{"d_model": 512, "n_kv_head": 2, "init_std_down": 0.00259, "lr": 0.000544, "schedule": "wsd", "seq_len": 768}
Each number is 500 + 25 x the weight over its row's rms, rounded and kept within 0 to 999. Layers, rows and columns count from 0. Numbers have three digits each. The size before them is the row's rms in percent of the matrix's.

# up: layer 10 MLP up, 2048x512, rms 0.0436, rows 1377-1476, columns 384-447
# down: layer 10 MLP down (transposed), 2048x512, rms 0.0404, rows 1377-1476, columns 384-447
up1377 099:523475452526503493459517510484480503508523452463494479465507464517507521498504476504505499537467494500488489464521503472492504489494528484557497523511509494579491529462499481481491519518529506
down1377 104:512503531470501537475491505481484473494496506511489526513518466519471484486488497482543506481481481449501474489518499562520474501514528457460484473496526509481505557483508467549494477487561546
up1378 112:506507520471540512508480455519495518554481527483508481515497472502473543511495474466513488484508545495495502495520494492502503548520532514460500534485485520480507520530514481475521493474499507
down1378 106:545516460570486514527495509535496480527498504510508532480504516496519454512510562489499525488517490469497526512541536519505485500471469483495482482510489450495445497465483510522497470519505469
up1379 093:507492483542504481515508464490499518502538499534534501503515505465497518496522448521490560478504507503452517468484463479491478503459511476488458552556502512509489505476495525521525466505537508
down1379 088:487511547476486514479510501484516494491489512495468483536509508510509519520495542483519458524478494533530456528527486516525540499521457535494488484493471530493510482516513522463465516478477486
up1380 102:473535478487487532487480493546525507523486506541540517531474446495521484532485533514492488529479514458514467478498445467477488519528502503497483524466485498450491510491514492506490521456477510
down1380 103:514473531505503465510481490493470497512507446518510485508498483491482424481524515459485513527527505533512502553494525511490516458504495515484473494491463469522537479499483472508508476525490452
up1381 102:526513487449487511474455457527493542499498493512502483480459498528477502528464489501533489484545451525483492530450523506446462496509522490508498526489498492475498476531518506515532528508495493
down1381 102:546513521507532513508525515519521485480525487543497493541494524519501463501510542505474520533485516549469440489477520454519491442525460479452525499458527522487458529502454508510468523502506526
up1382 097:503485472519541456454522487499498523490518542488447506490468512499504512495505466517531497495479488440500538493532511461534475515516531534449497480489554508502472494491507502479489514474506533
down1382 101:515490517492475527536513608453485490483452485521496533466533495492497430516482512476517506449517503448503527472475496502519515505452545497498499516486500452487540504490488515499487433468542518
up1383 101:460543515484476495491517449496512511515539468527470494428472480501480529503498500506509461499466504481527496494439493486469534509506497479494527480519508511590490517512485493499517456458518472
down1383 102:474525490537533507489544538462513538502537476469518511493448453524520473483461509510501480510498526520488517526497594497503518529518499491537493501525469505486529492515493531502545506497488468
up1384 099:460428460522511535491530452523514536517502512522499505506493506493474494532472481517485484506495507463477484500503533494530488538530484468531475526503481508488515492532496531518522495476478496
down1384 095:483504509490529494496534556474475503540497537529458487525476481498497498439527522505516501478500468520510523530519509513534500454499541547462529485501458541496496504517540443518484464534497503
up1385 096:523496474527469488510506463487513561506536513534455484500519496499500448502551519549465505511517509519502495506541551516471490509494513456541518482498505474493495501453516508489507540493498475
down1385 092:503505498489498510462463577516477497561493490505474557461526481481489540487490457504543524481520537495477458496554479518519479495536483487504475500507494452574510482506469566506544483518504538
up1386 101:472484489477520493531493505458501524519471520522506490499497501499459492476522515508504529528502525482513478498525523470493469530472459498483498510498504525500532484468511547484488504483503438
down1386 098:499519487524528532475519525522478513550500489474487528496515488524489544514498483518526501503500497487542474477473520507474479503508504541467495483528514549482494506534512504494453481463487507
up1387 084:510515478479517495483508464487497488535502475528498506526482538506474446493522478477489484489472448543499505497495452458504533496492530514530469538541544488485536534483496534449498455526480532
down1387 083:500494516467505532544511529501481478488448493490481506490482482527501520515489496456486489498521511486480430502541516522444448499474483472473483476501476511519468484551449484509483514491490467
up1388 099:492463488506548500491542503524509493498525514478503460517506489488536505502484525500486470506558536491481497478551535501514509455464558532499472529493510502558498463478487497460502519453487534
down1388 101:489516521526488435524563510502577525485482510488471505549505518498528502483500525490533475490486479493485480515513460493523441482534468480467481526506490495556482543496513516477499535484495523
up1389 111:482473512478528516471496492460539486452543488524508499533506554537488504473503469511502543511492485507496524465554501507487475505461526509483516504488502486487466484478488526435500535540454485
down1389 104:495508473488522482564518519499495440537454490490499502477548502456472535505483488484460516512472528493496511475528510487480490518522481502501442503483487457481516489510479514563502495528492450
up1390 098:483502478527503483508510481478488529504516509478465496486501503468528528457515472458523493454490498475459499486498502508510503509498540464492506521514541516514483497472561512477476430548519472
down1390 101:486495549493491501509527495503510515514501494496532484507474512494543483496536475481450478492508550511526527495481491470532489507496504497477521436480517491492478489484525532447522477481474511
up1391 105:519507548508498474511499495445480511520464533495525507493513551520521479487472452474492500532489411464502463481448541472509492489471514475556499487513488502512538472470520517508491477481517459
down1391 106:502485478466459489489512514556471475522517531511517484489498508501510516519535486514560501516485512534464566511469505513516541503502493501478537456514502478491485501504503482493544476521466503
up1392 096:489457496527538551469540531481459516478528527502423466532501499517497486494482503515486494487483508528510484478545522472559555474511502509443551489491504511534461548523480491452526520488514477
down1392 099:487503511477560491502536502500505535488504493470524531515470518515510513539493486508531487470475515482550477503510523490506454514499524485484493493514518477514563517507506473480489494498508518
up1393 094:503550495485545531475490513517496504522498529577490494502494500497543503496542494473492501482547461527498482496478525485509563554525531471552560499487489493487529538492514466450510496527482507
down1393 098:485507511480485491475453491497482521478533479478464514487478493459522519474485532493470496480505443488501477515475493513501498477515473449478492503542515461544508481487488524532509528470461503
up1394 094:493483462469473514498513495534483493485515539519480514528478531477498487552513444496489434459522477544478508498476520476495441497531496492531516468523430460515514456469571504518504511494515502
down1394 094:527540497522486510499478474497499511470505500487485495429523496507501542466467528506485481485493493497509502483544510498491491499456492464501503487484479507473506528497481463495464496506498538
up1395 099:533531565549482483506486510485486483517504511483501516478504516458542529526481506501498519495517492478503488508429539503522563478552516475512487547511539489528492467485465510461535485469471521
down1395 101:505471447464532520530451533493538502523512482525492499512501545591508461481473485496536513487495504501521528521477490524513496492487512519504531541526486496476520488494467544491498527547490504
up1396 106:458504516489489511484484505482454503477522534538460478520567478489554486491503496488514461504479497514494479502444506455515515473522522496509466457490511496523475506490493433457445500526488481
down1396 112:526546482509499511457483507471442509541502471485496514470478526503476510497488484522520504478502500520521540527530519541567540508511532499470512487521481507477501443507523494489528515493490513
up1397 111:462491492486477508446470512512525500484506530475510476501446474483520514481519535524548509498460544517485509452496502457491524503524485478457482512483546523493473486494485464473473489519515508
down1397 112:502501491483528479515520498549500498524556486553503519469493502475447481511481504519521564505477501498495510439526479486479499526490497509544531504510521517517510491487490448498528447532475514
up1398 106:502503518523558482509527515476474498533483517560500519519520488541500506509511451514496497536487508514456513510498533519491472513535533452491468511479499523529507518483487505504467481498467538
down1398 111:524454471519526523528483517522530535550491471511521514513485555540506539456492461510510504503488495513515505480509495476512477508517488476493507494511453509539520465535550438494475493512475522
up1399 098:502479469459541477497509487498478528494465541512544496502497485547485484490499540444496479516530517506503512464533484458492461514486468482521526483513510468480518510518457517524505524511478500
down1399 106:481523490484517542519483510485510585424504497477496592505511500481480478522484515518500493482510511533496498533512499461506461517522567546455519514466527523492505505482515461466504485527450446
up1400 096:502489413479509459494525502485506508510480493536497512480496507523482463536492489537536492497491520457500498523474507500498502509471551501522537516507553505421509501504506497489502487454533455
down1400 101:537551510461508526517503514527496510505469523517505506478521486548542465455486516505492478485525467466495523483492509480525501487501513505470575467489546476485521529494508538515502520501516522
up1401 097:505481495488468476546530524455448527486479521487482491515506508525481509468437518507470494473482483523474467485529544506482518494502465499524513490493477537523500470463561505508523498518505441
down1401 102:541491489480489522457507458508516503483516536483482508496452523477521503492504534515509490460523533489505504533450493535508497486534466489481515512529525512495485538529505501513530504492470515
up1402 101:500535483456509491531519479487483516560489481541509491514479536487478538550473502462494474535506484484502515481518494514484488513551512532477497492498532505533471471538509513440549484515481548
down1402 100:487510442547510499533503519509556484438513467492516467470532480506479532480517466533496468501499545479499487506512514527502485503477486532514523490486543572483524463493490516490501468470472474
up1403 095:549460514443496482539501546481504504510461512536498506486492511494480454522543484507500516486511519553457491492521484537500510478494539471471482521513484488495527532499534551515527487484485490
down1403 097:432481502525516517460502504475506505484531480458497489441510504485492492477479512547459503474522501487474517499506480471508530492495460516528558496527516503522511488510503480477452503491462507
up1404 106:473461491457529474482481480514502520489478470526460454509484507517491513514483518487495512517490522510484486523530479501472474503492480494518541460492520499528530511434507481486471498490508457
down1404 109:450505478507486483483506522464523478452518524507537500479479496503523481514503448521515486493494497523535497492510481535535480484454498494533494488485545508490508485523481532507478528460505475
up1405 096:505488463474504466503521495488524519507489527546459496473471489526440498491492516483520479551525536494456530490471544486502458486504481482507499475494486510494511487548508478463505508475487524
down1405 099:503496553513503505549467449523484513498538481480505524485535485470514446527448518496444510476516507479471445489496479473479496496473510515507499457518519463520505525492465503477501500476467497
up1406 100:523544505505488499517486507521485537522478513548571542533507486506507497529510511452472480479498504510488496492442499477497508500518510472488475477535500522527514488541477513502536481474533483
down1406 097:514481436524504498551510495459496504478527468503494497477521523470498538502519503512512506526515496547464480485527522496534510517494467499470517478535510511483522491478461511515530478474530462
up1407 094:491487505492482494512529490513462487504515495473550498500477521494442503511484530516545476518510503521465514482523522488445508487513493522536476513481509494462473497515526498494526506462538513
down1407 091:494529505511542515486476494459518530479449483492520473539491557496478464483516538498506524515473475465494525487493493503431540504472527533494533552488482494565504450483493534500530534508509463
up1408 093:478490465523530455484486522517534516484453482469512517496506540510511511490506488533517509498451517468490495465530500491471505519522468535474485474528511487574477512497535485510531532486548503
down1408 094:473510454558504464501531507494500505511506507440485480510499449563514518499465450448462501512460530486515496527474477522476486490479481513495457542483510523518517519472490480519483468497478490
up1409 106:449460484517510452468482524513504506514486497495490518446484471546522515481457488482460494509518465485475501518510496488552530487496467468538509507500524497507525533503526490492513451523514491
down1409 110:499477502485524486460506513479456512472503455497504526465516493525497461483474535498503489479487487514479521475533461453446536489509513495483491465578521492526510515469502478497484500515479506
up1410 111:505512521473507497502513513516488526512500530542515470508493462489508522481492536506567465507496502471498503508505525444512476507523487520488493501502540501495498476466452536471500519487480519
down1410 110:518498494489509499496490476502519522499519512519507502533498456453449471535469538481558529470471479516545480511452528498515506516476449477521528495485538514464506485519486483511486512466487518
up1411 102:458548507494561516476499500462454508526496522482502464521516519481520506490510509488484435522494519497500493540510484444496494525494458471513499518481512517494471535497489485482484488480454506
down1411 102:525516499502485514501521519528484488484462501523496501480494500499483462511470479530532436441510473497509519498476482497450491490467542482463481527533451497499528496463510510466470519535510515
up1412 096:455492499495449486499497447525515509504491490458519497498472485506512496511517445477473494494542498545481526501516530478512514520514503515501501547498499527483501551489464486498511495494467519
down1412 100:520498489557557488517479488516514523484512511530528490513521520525524496511519501500506509527574492453517515530496476531504474487495463443533508485530521534549468484465508492448474491486513523
up1413 104:512510518467504462521483531459489519477508482466499495512485511477532544505510480490467490503505474464479554495508503483526542501481501502461499544513487533530494528516500517461526471532472505
down1413 100:488489508497494488480475497517516471495548490487478532504499495534496557475479512492491513468528500507439513493494452528502501492462474514556498502508538471476514516508481456465502506538496549
up1414 109:467476531464537544528537481496487501494489511523516462469522514523485540469511483499513481517497500509467519524549540491520512499478535513535467499532476517504503528522526491510474499442523482
down1414 115:490511520488490519531526521502461477525509496509481487490459501544500524515532556512486546522491500482455465459509519528489478502453486502475508475502506520511476467531547500471484544501504529
up1415 105:483486505516488507474516475501498508505517472502462542532483527488502534532511481525513525479501478480521517551494516488509509544513504496499467515498505548486467492497543484489494486501489504
down1415 108:509506480505477502505461495528508470491527514541494468478458522428526511506530514511535503522557480516483530500483464499478506527479482528551532507498521491505483486555497479514521509489492486
up1416 100:539500475500486507477475492554460511540492540471507514446466448486531526509473488482567515459477535462534533477502440553493504523511508482464477517471502538514492520495532490542505529492493509
down1416 096:496523466493462510466505516502533535493497489506515449517505544494457500529519459554477518542480496519502499506492503473505512508521540528503520494549514496492511517521490527488456482502482492
up1417 102:497492446449464477503522434537499506480509455534500472493458503526532458480489469518488487528519522533473512518505518511497473506503501494496468507527535488461519458489523536488497525521466532
down1417 099:453473505497498476513515525485454483497474482495506526517484468483547476530504425506516483530486492490466486504493518500505506510482522485509449487479507505452508516523483502498529537497525485
up1418 102:468493520437522505495532489535495505524488498512489495507463519526484487487489496507472522483553451529477467530512515507488462486473468465499510469524480509467477472476492502481503487474534507
down1418 103:506496478539501508477483440483526534493502508441538492501466489482504479480511529484506543490526455539527475504492519516518523508504504489499491508500484495436520503470485470470498458477501508
up1419 108:501482495491486509485498500478493509497477514509523479496478514503508530507533475512449506510483457490481469471520495477487514464438501500517503467523471495528486497481488555472541480486558484
down1419 102:487506479437485482503448472510532487522574473472529506482488468489495442491507530502514514487515532506497497487534512518492496478508487486529493450516491518506447476487516476469503508488512550
up1420 104:510501463464523487488518471535488477500527483493499478524518473505538568460502501486527485503488524519484537513462518528500521502495536488499475463551483510495507479479484510500483514542512476
down1420 109:487532450504478473459490457487512544493541481543521485483508479463492504497503479516520480535471494470532521496479439476485545563481545495531525458479508499527483520490503464496494498483540480
up1421 104:482486487500483531483495567477513515513477506521500465513525489540530510513447500521515491547503470539507513491505503494448505530520519488483515482520489468495502512462443446451486527527511495
down1421 106:479514492471492499489532512481472461500478503484505511518530546495492503479535496526524510460530519488534517465498512504507504502489472514488486523485498446509513553505478509486529505457508490
up1422 094:492498497543488480492515499510507536555521457487525506465469511526533522527500483489505477513490473479468471506504490498475543517548527450487477541551524499521548500474474482479540523503520536
down1422 090:507534528470564519549464520526497505513472492546469497524477528521529472475500467482472488517520503483478492514489528515480500467490502534492517527492464529493496530517482532473494479523553478
up1423 098:532545488455538475504493518519478517510521509544440495511451511482511516506510546526524455514497495502484508493506549474517521478494463455467494532469520526493518501490516469516500546515503477
down1423 102:488508476452506489538513493476524533501502468517522501494535486540502571509479530477597465477490493536441474489506451531502476505471493489500520508535528462507506490466487499501498490466482548
up1424 099:487510546486504494488508515516482531526517515492475486487449540496497514518488537452522445445507518491512514524460480529483491536505493479473490513484477491533537505525526538518534502493490534
down1424 096:489477465486496513477511519521490547518528486527495475487452494559510496482491532511487551518525476528462495493543492467531521499539505502514489510498505512544496498491493484503509511454510536
up1425 088:517519475502527470489497524474499501527503479492509502517470518525476536499526466474511540503501511507511505458523544520479522477522519540476503515512528465520526484512518521510521535506467513
down1425 089:483505528462467535499477505485456485477479506492484493509485521517536467477484510557487469512517519478510494492489494476495504520497472490491508471497465499512481513525488517507491495524458517
up1426 104:510484477488492500493539495492501529498487522530498504511486528507488445518501499503535467500504489538506456497504494444487504489521476456480467526531511513504467498513496509498493520495511458
down1426 102:499526517516518509523557574498541449560523487490458502526511498468499539472457503492515532531486491509475528485525518522491523466522535514521496488519513455486519524510520478471530500509496483
up1427 094:516470491498493461526491478513526532502505508502477531509473475505506530468511500493501531500536469527507485481502533490502472532505504531512467503513528526535530470464525513566520458516500485
down1427 087:494512493497494468483501522505518527455482518498468500549517490473510521497502497504475487504503508511511487472533458505509465534500474507500518479520517493504502464462522471496491475514467464
up1428 103:489487509490547496470501514516508531498474539492533495521489534516466486503465504506510512520511513434468487502565538532519469507473444456487463474486499511474485490506547475516497480528502496
down1428 104:538511517526509504506500523487534525517512516560448488531503537513520494533474481529537461514489525486494507541486534494500504527496519509456467498479502482501492472483534483487477499505498489
up1429 115:497490491514453528488482502505496512556512509461489500487537525479530440488462507503489505500531487449493511484561550505501483490453504520498488513501494511511498474542532529479514457456506474
down1429 113:491464496486487470485496480523505503490500521530508524445509504537466525437495507459494544490526452491459513515496500534479490518508527484524537525482511515523545481507484548540540510497466514
up1430 099:486524485495452497488511477562486533528504547463530482510472466449529532475447525492504484477466467529497502456525490471540468527468500500495487477519516496501455472499538514505494532523462516
down1430 099:517476523463486509523500520513523496542525493515484497471526525503488452488509493506490466454486497536495494572499484510509503476502527471501500484525498472528524541485447489484464508473539523
up1431 091:484481507523551473535512506466501497506505488530488504493480528483533494505550489575538410503488492484486520499478523496534525496488517494504456555506514513505515524504480458481484564464461487
down1431 093:532509472573509552515459512485491475511468498485514501485502521497478482516472501530491538497462479528482508477537508436459489455534514529471518458492476508515507496541521509492487474490519515
up1432 102:486460475430484515489497487485489516510500543520517489510485481496507443533485500529487484538490562491488519496528511497479506507487509457468475485491495506475516535461464550510476487499478496
down1432 109:518523480478480522520453485502514590487496480515505505469463521541523503509489505484492514504527505493513506473509445478511526548494478498502511488492475495476543515482469456480493522519470511
up1433 092:508537468500525458510519490501486518500548483489476487470480548476474559501523498499493498536473525479503462474496506528505554522525568511510519496527519493477487482494494531477517524490490562
down1433 091:508463510506477536505494518509487494507470502534509524505493464532497479475456498504490482524474476516484531534521476501522493523501439519476516479505493506512516488513504506466452506523538461
up1434 097:437506527512512484464537513465489513513459533517501469469489512534480518513490494445533505470490497501482526479466513503502500491498509504524479496488519472494552455521525517478498493521524499
down1434 091:516499550482486515504491479480498573492473502475539522497500527475484493511483471571516497539472494470490511562491491469560540495521508502456491499504496503532524521486526479487504468510508490
up1435 097:515512483464493435488483496516508511544492515474527501478477523475473468502519500495514517518501473494509530490478526480537489525476545516464453531532512513442475526462446512477512474508486509
down1435 103:485528507528496527475509492501495515536450487506531489471462478493499475514505545528478517503484557467433507476544516520467472523524452514475483502499495530497470455538496472505486500467511500
up1436 099:482459486497508525453489483461489514516463537478520485481503486530509522513513510523489470505497516463481445502455513507509563506469541501510484495559466506497524443482499462472500510510526505
down1436 105:447525526489482517505529484501490538460477484494430478487500444492440466480479540512523515520549507477490524497491464455550506498540554509524508532475458521522487553519477470501482542517506548
up1437 095:520529499517538497519470485453503511518482527532526454535531487463501492492480471491524476501525502482482473491524527482517521463484516478505453453497487466491493485456521553484482498520482534
down1437 097:500501523523479561504535518521476459514506477501496485445497455543478498465511495491532498503461480517475518527486505495557488472527498529504507480540489540481523481519512494523500548473457468
up1438 094:474479489509473502483488507530499500510496486507495471512521485502467483545478508491524478469515497497522476536486488541472519535567502475463498514504490473512484496522512493506553504540475530
down1438 093:529545506506470509504524523492526461463492431471514499450492498501535482490517487524506516495483480450516527476522503523515507477533530511551474521520541498501508498498522510550490501481512494
up1439 087:458494501462457473469514515508481472514491489507475470488486521502478502489538479492469479491526502490479496515502504529515497505471511490527499548538503515485539508515526538486506518463476497
down1439 088:516516445479505517524441497487480502508494502523516478493517511510505557533452491513541473558470495489502507504521509497489516480515478490495499505505491471478470460491505507543492497512543494
up1440 109:486497500448453514475506472501498494490489529513453445489447488509448492559458501499544505530513485506471541468530516506488457487494541465489512545502510531499492514514482522500468505477521492
down1440 111:507570513477462514506533540480528488464510488512516476501495429459516504468503500495455510451513500542481517540496546502536483506480511510548469487499473435498512471496532512512533485474464494
up1441 080:491539440511512487474522476513465491528524464506500503559500549464509473483490474499496502508492476481501518504505518507497510518528522517526505541509495490538543463511527523467508511498527471
down1441 083:524500550488479505549452509526510525491442551502470480451511500539486497481504508455501489450544530509501496516489464497505513510499493527504494483455501543444485500521453506504516478502493503
up1442 102:492509479505519485478470504534527497520532507499494504515503465507520483489542478538514483550474563507442426528465537460519488497567519517482478470489561479507462522480514490490479484467442486
down1442 103:528500443499555485439509476488524512522450477504543534537530491502525548464493526479438491474458461486532508494499526453462472491460460506522506487486473468524478509504492505457467521522532468
up1443 102:503542541494514484481497459513499547500546529503500472451539480488522519466466531494556504482532474491509460511496432502491524524512497480481541476528502507491460488491507516507505526531532547
down1443 103:571556503507480508507490503495462519508492500506501485520470502504497505535493538554456508525502476490500558523482514466509526497509535526474514500536502510514478520526505439491522439492477484
up1444 105:468504451442492472572509487481502498497520534499501473520499522448490509523476488501450436527510490505479528481510527490519473486509534488567508518502480545494572541527464497474487495514528482
down1444 106:502513522483498529513509497542489458498495526476496490497508494484439493496453504525489528498465502511543573500496542513509483472558467498528502510496469482511503486485499470517500473485490502
up1445 109:487521496481482471465541520523507526484498532490466497525482516524491510517490519470489458502521500480520467488484500514488495519522503467521538503487499477526461470555498534518516519494478510
down1445 108:454537435503490482520531497511493485505538467500449524496524462470479456448532464514521515512485501549480492482550500509545490490434509507511510497480490504530512503510486476508499539474520494
up1446 101:510491510505513521497499471471547519534450481480513470500527498534509472495503473486515524559487504445470497512477502518502544505517467520515472479546511510491516505517492503526451479492510519
down1446 099:522518508502481494526483515482458492486474495523500494527453504554503505530491523508548469483489452509503476518479529460482447505471544497537562515474481475528465499476503499513504520527457461
up1447 097:523495475534505504513500519544441497516500525473470504513488501480480477507449500526494474503495465510473492494479522520513510520541469457510519503498480506506487487519519483503499500432545534
down1447 098:498471510520468545454491508509451516465505513534504519486500537492460534537481494469524536495522512480497504469503476473517492515435498520478514472530474529482483471481516525493451493499541525
up1448 105:537539500501505499513476466576483523497495534499487511456484483540499471513525478490499481492468531476518486520485495460483507516520544502511493514489512472512502502480504515461500465518496480
down1448 099:512548509488534518486500503523476452493509473513530498523469490500477447505490497469476507514474473528472481474511476503519475461491462535461470513467561484477508530495454480510479495495486469
up1449 103:491486451522490476493553506478480512529490510533501505504471514512517518509529523535538533497515465502493459492481544471448493506476464498481505515505489511542485475554493507479476468541469488
down1449 102:486520496507547522460472493461539476556541507561499450501497463544477495540560463501521495494492480547537529459502513512538492469514485468468507476518456500531516513485526463496520479521492467
up1450 098:523498522541480543445517498499470515500476474443497504495474505519481499522519515517513458493477548504505499471502471477501545509522468506510501502486537525543511474476501478453517486550475498
down1450 099:503520505528505457525540491495550506512555557485495512445482494503508463486483514467449511511524504533478492544499480473484484471498498485526494511504503489523542483489507479512481521498540441
up1451 105:488504482543531500476529487487518544565468495556509516488502546517506507480511492521522482530502465482490510493486495533538509518525525501514506469493486514487461523438494520529505407554518524
down1451 103:533514500493483538514478477503494550536500482478503544505488479495505478505508493495513539491531534505475481508513473481524486474504486497472523472560508488535547495501496483462512464520522516
up1452 098:530518508480471518479514496500505503577503502538487491533519476506497487478492546521498453502495540550507463519542506528497495484536489537488499478486500511482534523473451531483450536503510491
down1452 099:468462511460513492486501465476525486501449479515506514499527536512506494508506549480469467512485493448477508532472496517503514493452502532506499444510504510519494488586536509528516516469531514
up1453 107:485460451462531520465543492479499498504499506525485475514493468494541521514464505520472498497484481499498509479478527497555474480479509467538449544516491522487462533483539518500452463534465503
down1453 103:527508488513511515544516483500496455496508506550505469556497514517516496477493466521501484519513516543498532478499478526467496495509491510492470502525528491480496458514529519462527503527495507
up1454 091:493486484494501485496510451443519514486530448545504487492521523543472510551483496490523490505505498468505539476513502472472543485516495552469470521548517471511525486518450479464520468469498496
down1454 093:520550452496531540492511517490517527512487496457466512498491494503474501512471448492444429521505482492486473497472498495529485509514475487516497496492518546512496539494497506486497485551460477
up1455 094:477496511540472457551528499463479480513517483499450529501518505475485529503470512496481521494492498518510492515474517500490470517558518530483517480471505541538472504468481494505467538495530494
down1455 086:555533503533512508496466506475525449500500481522476498506474475479493498505535491515491489490493488525521531504534479461568511488501480504497495462486527459482455519477478493510548520500509459
up1456 099:523524508488491499512522508495451503510492541510496472529531489517472551495525488466521514518453487537475493501486461484470498499539524461508523526503476481472526481508493516505514481508452493
down1456 098:540470501492542547499521451532514528516473534512479472482488549539463547562539464527495487494516469436505519466495515477482545474449536487469513480530485501507490498515462522499518524513524489
up1457 098:492470500463517486511526480479501480523489569522532496515479528502504486521525502481510457536441521533504505477478491412522532495495473515533447506528481525470517510507545478534481500500500479
down1457 102:516499529444505503512539499512555503496490457528521460465515470498480517512530518527481486538494485497521508516444507466493492450460505492498505478506474469503531473512497497467495524511486473
up1458 095:478521472485509453543521499491477521513502491548515483513512550482483481536504502519517509538512521550483481475492500511493464509511498465577503548459518549501499497527522478517494520551490481
down1458 095:513521486513503528498484590494518490510491485526477523495517483544438512480483480516485492467478534489471453497512490502511504475488454500492493510501474527470495515453549518498479496515497498
up1459 089:511468524507530487498558486504479530494497543516489463513497516487512495502531470514530458469491455540531497466517473509573435547493526491513458535501486503525522483540493547477509492508515488
down1459 082:494521537524485512512492525478525527500469491522494503504528498524502508507517523525458525549500522513513468506529475482510464469535484518467542463518511481464466519515486470445474494515505490
up1460 138:516528490467486473490501515524502508466499504525504508539459541530442468508551446512467507495544447501479522474494485480491506503519517494450510509493496514513537495524477494518550520516495576
down1460 157:559529507467447479546486476502482491517536485526502530523443520483491518498500528450519465493485501461508519485518490506470471469549513488455501481506537497479511506498474499530559487540485527
up1461 106:502464510507525521521520484518485512490457492517490518511493495521453505517555458485490492494490482506496498468505533483503503557485493519510477521509482529443546511527554517494482524492523506
down1461 106:468506480482516464491519477456519506519525473528506518476490460539470500525494464456524523498500517514493483473452508496491520493487534495525477498476454541464510495501493503528499510503489559
up1462 090:486494501460523499458511500503516511469513555495541491478455558497465456490542516455508483508548513518515527463488501500485495543529460552490500505520485480471517481474508466525490489542510490
down1462 088:485484479445504476526455496497517615508497512501502501482501461497457452520443500475507549490470530522481504501527479519505468505479469449501459521499452496527523528464490475498481488437518548
up1463 103:505489495507491445467453524516477529474452464529576503556529500525551505480499497511487496509503521520488512449493481484494514498511483498493497520497472525484482531458535486493466454517498478
down1463 113:492462487473476481491500530516482499507468514469544541489473479511521429523493511526494458512522473543474497543520506482506513476496516490507475531493460466534503494487464537502490524510550519
up1464 098:487512493485528511504503479486543487483495538466467480501521499516497549476498505455504528508498488517477509475485505473482510514457501484504504505468498513548480492462520483495522513538466513
down1464 098:450524528461502513476443485499536483524511478524485480495498520515529475470466503472484574540543521496477503527479475462519539456486493526556529521481489499498517498497478506455485514464491514
up1465 086:502497451508501507530468447492464523528533490501528438454503533506483511498490528533510516527549470522506502483515511515535476444463495550506467509500478509483481449470458510487453507532488470
down1465 079:522513467533473516556508491486540550509536505518471510471489525516517508520519557538528500490515505509495491524505495468492502507528512491503507483522526460453522507484490480476489488500483460
up1466 110:502510497485490495547546471489511484434507493489509493512490510502480498478496472480497486527547495472470523506474549450517507457458482513513490527508519492553521507529487521495470510476511491
down1466 110:520515534476531527508481487472535497499478537429515526574524495503517481496487467478532535462479510499510457515484532542504498492475510487466496508470487507504532494522478475500482482454496483
up1467 108:514514522527507471448509474538500493500481507477547495541505517505459489524493497520525479484492504489509490472492518493433538484507484523464469447475499481490498479486486496520507538497521492
down1467 097:501505462487509503470502449479478479491502476537507476539496533507451484529535478516475475524462491561506510501517499491461516500490548536548475515463485507532510500514533477478551484489483496
up1468 100:455488469497502446518502500526498507474504509519530494493498480514505505509520480498529471533533455472490509490473535512500516501495545452502506508505507511473442468524492512548477512520516469
down1468 104:495456491531478519517488482509512513466452498496508492552511547459497452510496490515479476490477529483508502479526508483519523491456481518514519495518480462519493549457439525509490489501516534
up1469 102:493521477473541499468503485459489509515485444504503481479499512531554515503507468475520508501526522494527463497496528454541524539493519496492468508510503478542529511480527522530509502558491479
down1469 099:510506480504463487495468520454525486471500474472489571496425513526516506533489540489521460472519487482496450578473486475500487485495500530490489515504547493442478504513522489515479498485515460
up1470 099:488520500538500503458522539490464486530487443490492489502467521490479510485510494498568541450458514488468515470525519482546505483471454509484505510494550521539443501489494485513494526523471464
down1470 094:536472559501519514486511506450526487461505524513490502495542525478488536472489497501491462441534487500459480491478535463549503529484509500503486500490516461506486496492447505520515548528491487
up1471 102:489503499502531480457494470526449501517493499539502522449508462516517435505521486421510509491493493445485502501505486496503452506498492481499521516500487493485488518479506511501532514481500548
down1471 102:524479509467523488547539493530491498501525483517514477496522515486475493540482513542490470494507464484534472547497488455507480527489536497523515505508515491527512520502497472470503500519476519
up1472 115:509507514506491513494518473488474512479460491501478491522500468538540498505455487481530497526482486521500513448564509486490489507479455463480513509517489490457468505462534526525511487469507496
down1472 115:522544429482460516491492520505502503482516512516484495488446514518485538495541465491497530514530545499472482470490502504472455474555521501475497536511478500506515429452510496513510505526481506
up1473 097:466550481536468501526494496479498535490498507497545496444534523501497529537510496546453468512480491464511489499443540487544487542463539497531512526515499528499489491525476523504509491459501488
down1473 096:533497542504473525506517509524509509517493524453496512538479476526481479504513505513511507457509543499481521486563524469513489455493499557488453504513493434515490491464520506477485467501516529
up1474 102:491472522491515519463530521478520516494485554491530491483492493502527518517494525506503507479515511492513475487526502480492489499520532466504492514495540491464435449526498480468474481508508493
down1474 102:503501481512531490519486466524515484523534483512515504500509500528509505428511534494491492501511483510489525514543571534527483504493436495491508494498484498500498496517466475506508543465485522
up1475 101:517483469456497485516518496531484495478545479525521462523461553527532457458502530494541473492496509539467532502459479459536463509503485489489502510484545476526494482497538483483476500543454478
down1475 103:490514490505545507513498479506491550470482495441484505566486511501527529474459442439508497481510442486505460504516481503492480506521450498502454509520474510473553507512497494456469485447502471
up1476 103:538520475480526445505487504464510513497512473471504464479492477507478481494458492535476480517515507466523532503496509480520469512515482479509502512537482487508496460492515486496490488470522457
down1476 095:485529480533515501485498501526479500499528477495479501536540459483525518484505460501492529519461518500503510487500492486507480489516472513508469577494524485465510498493497542534504501497508512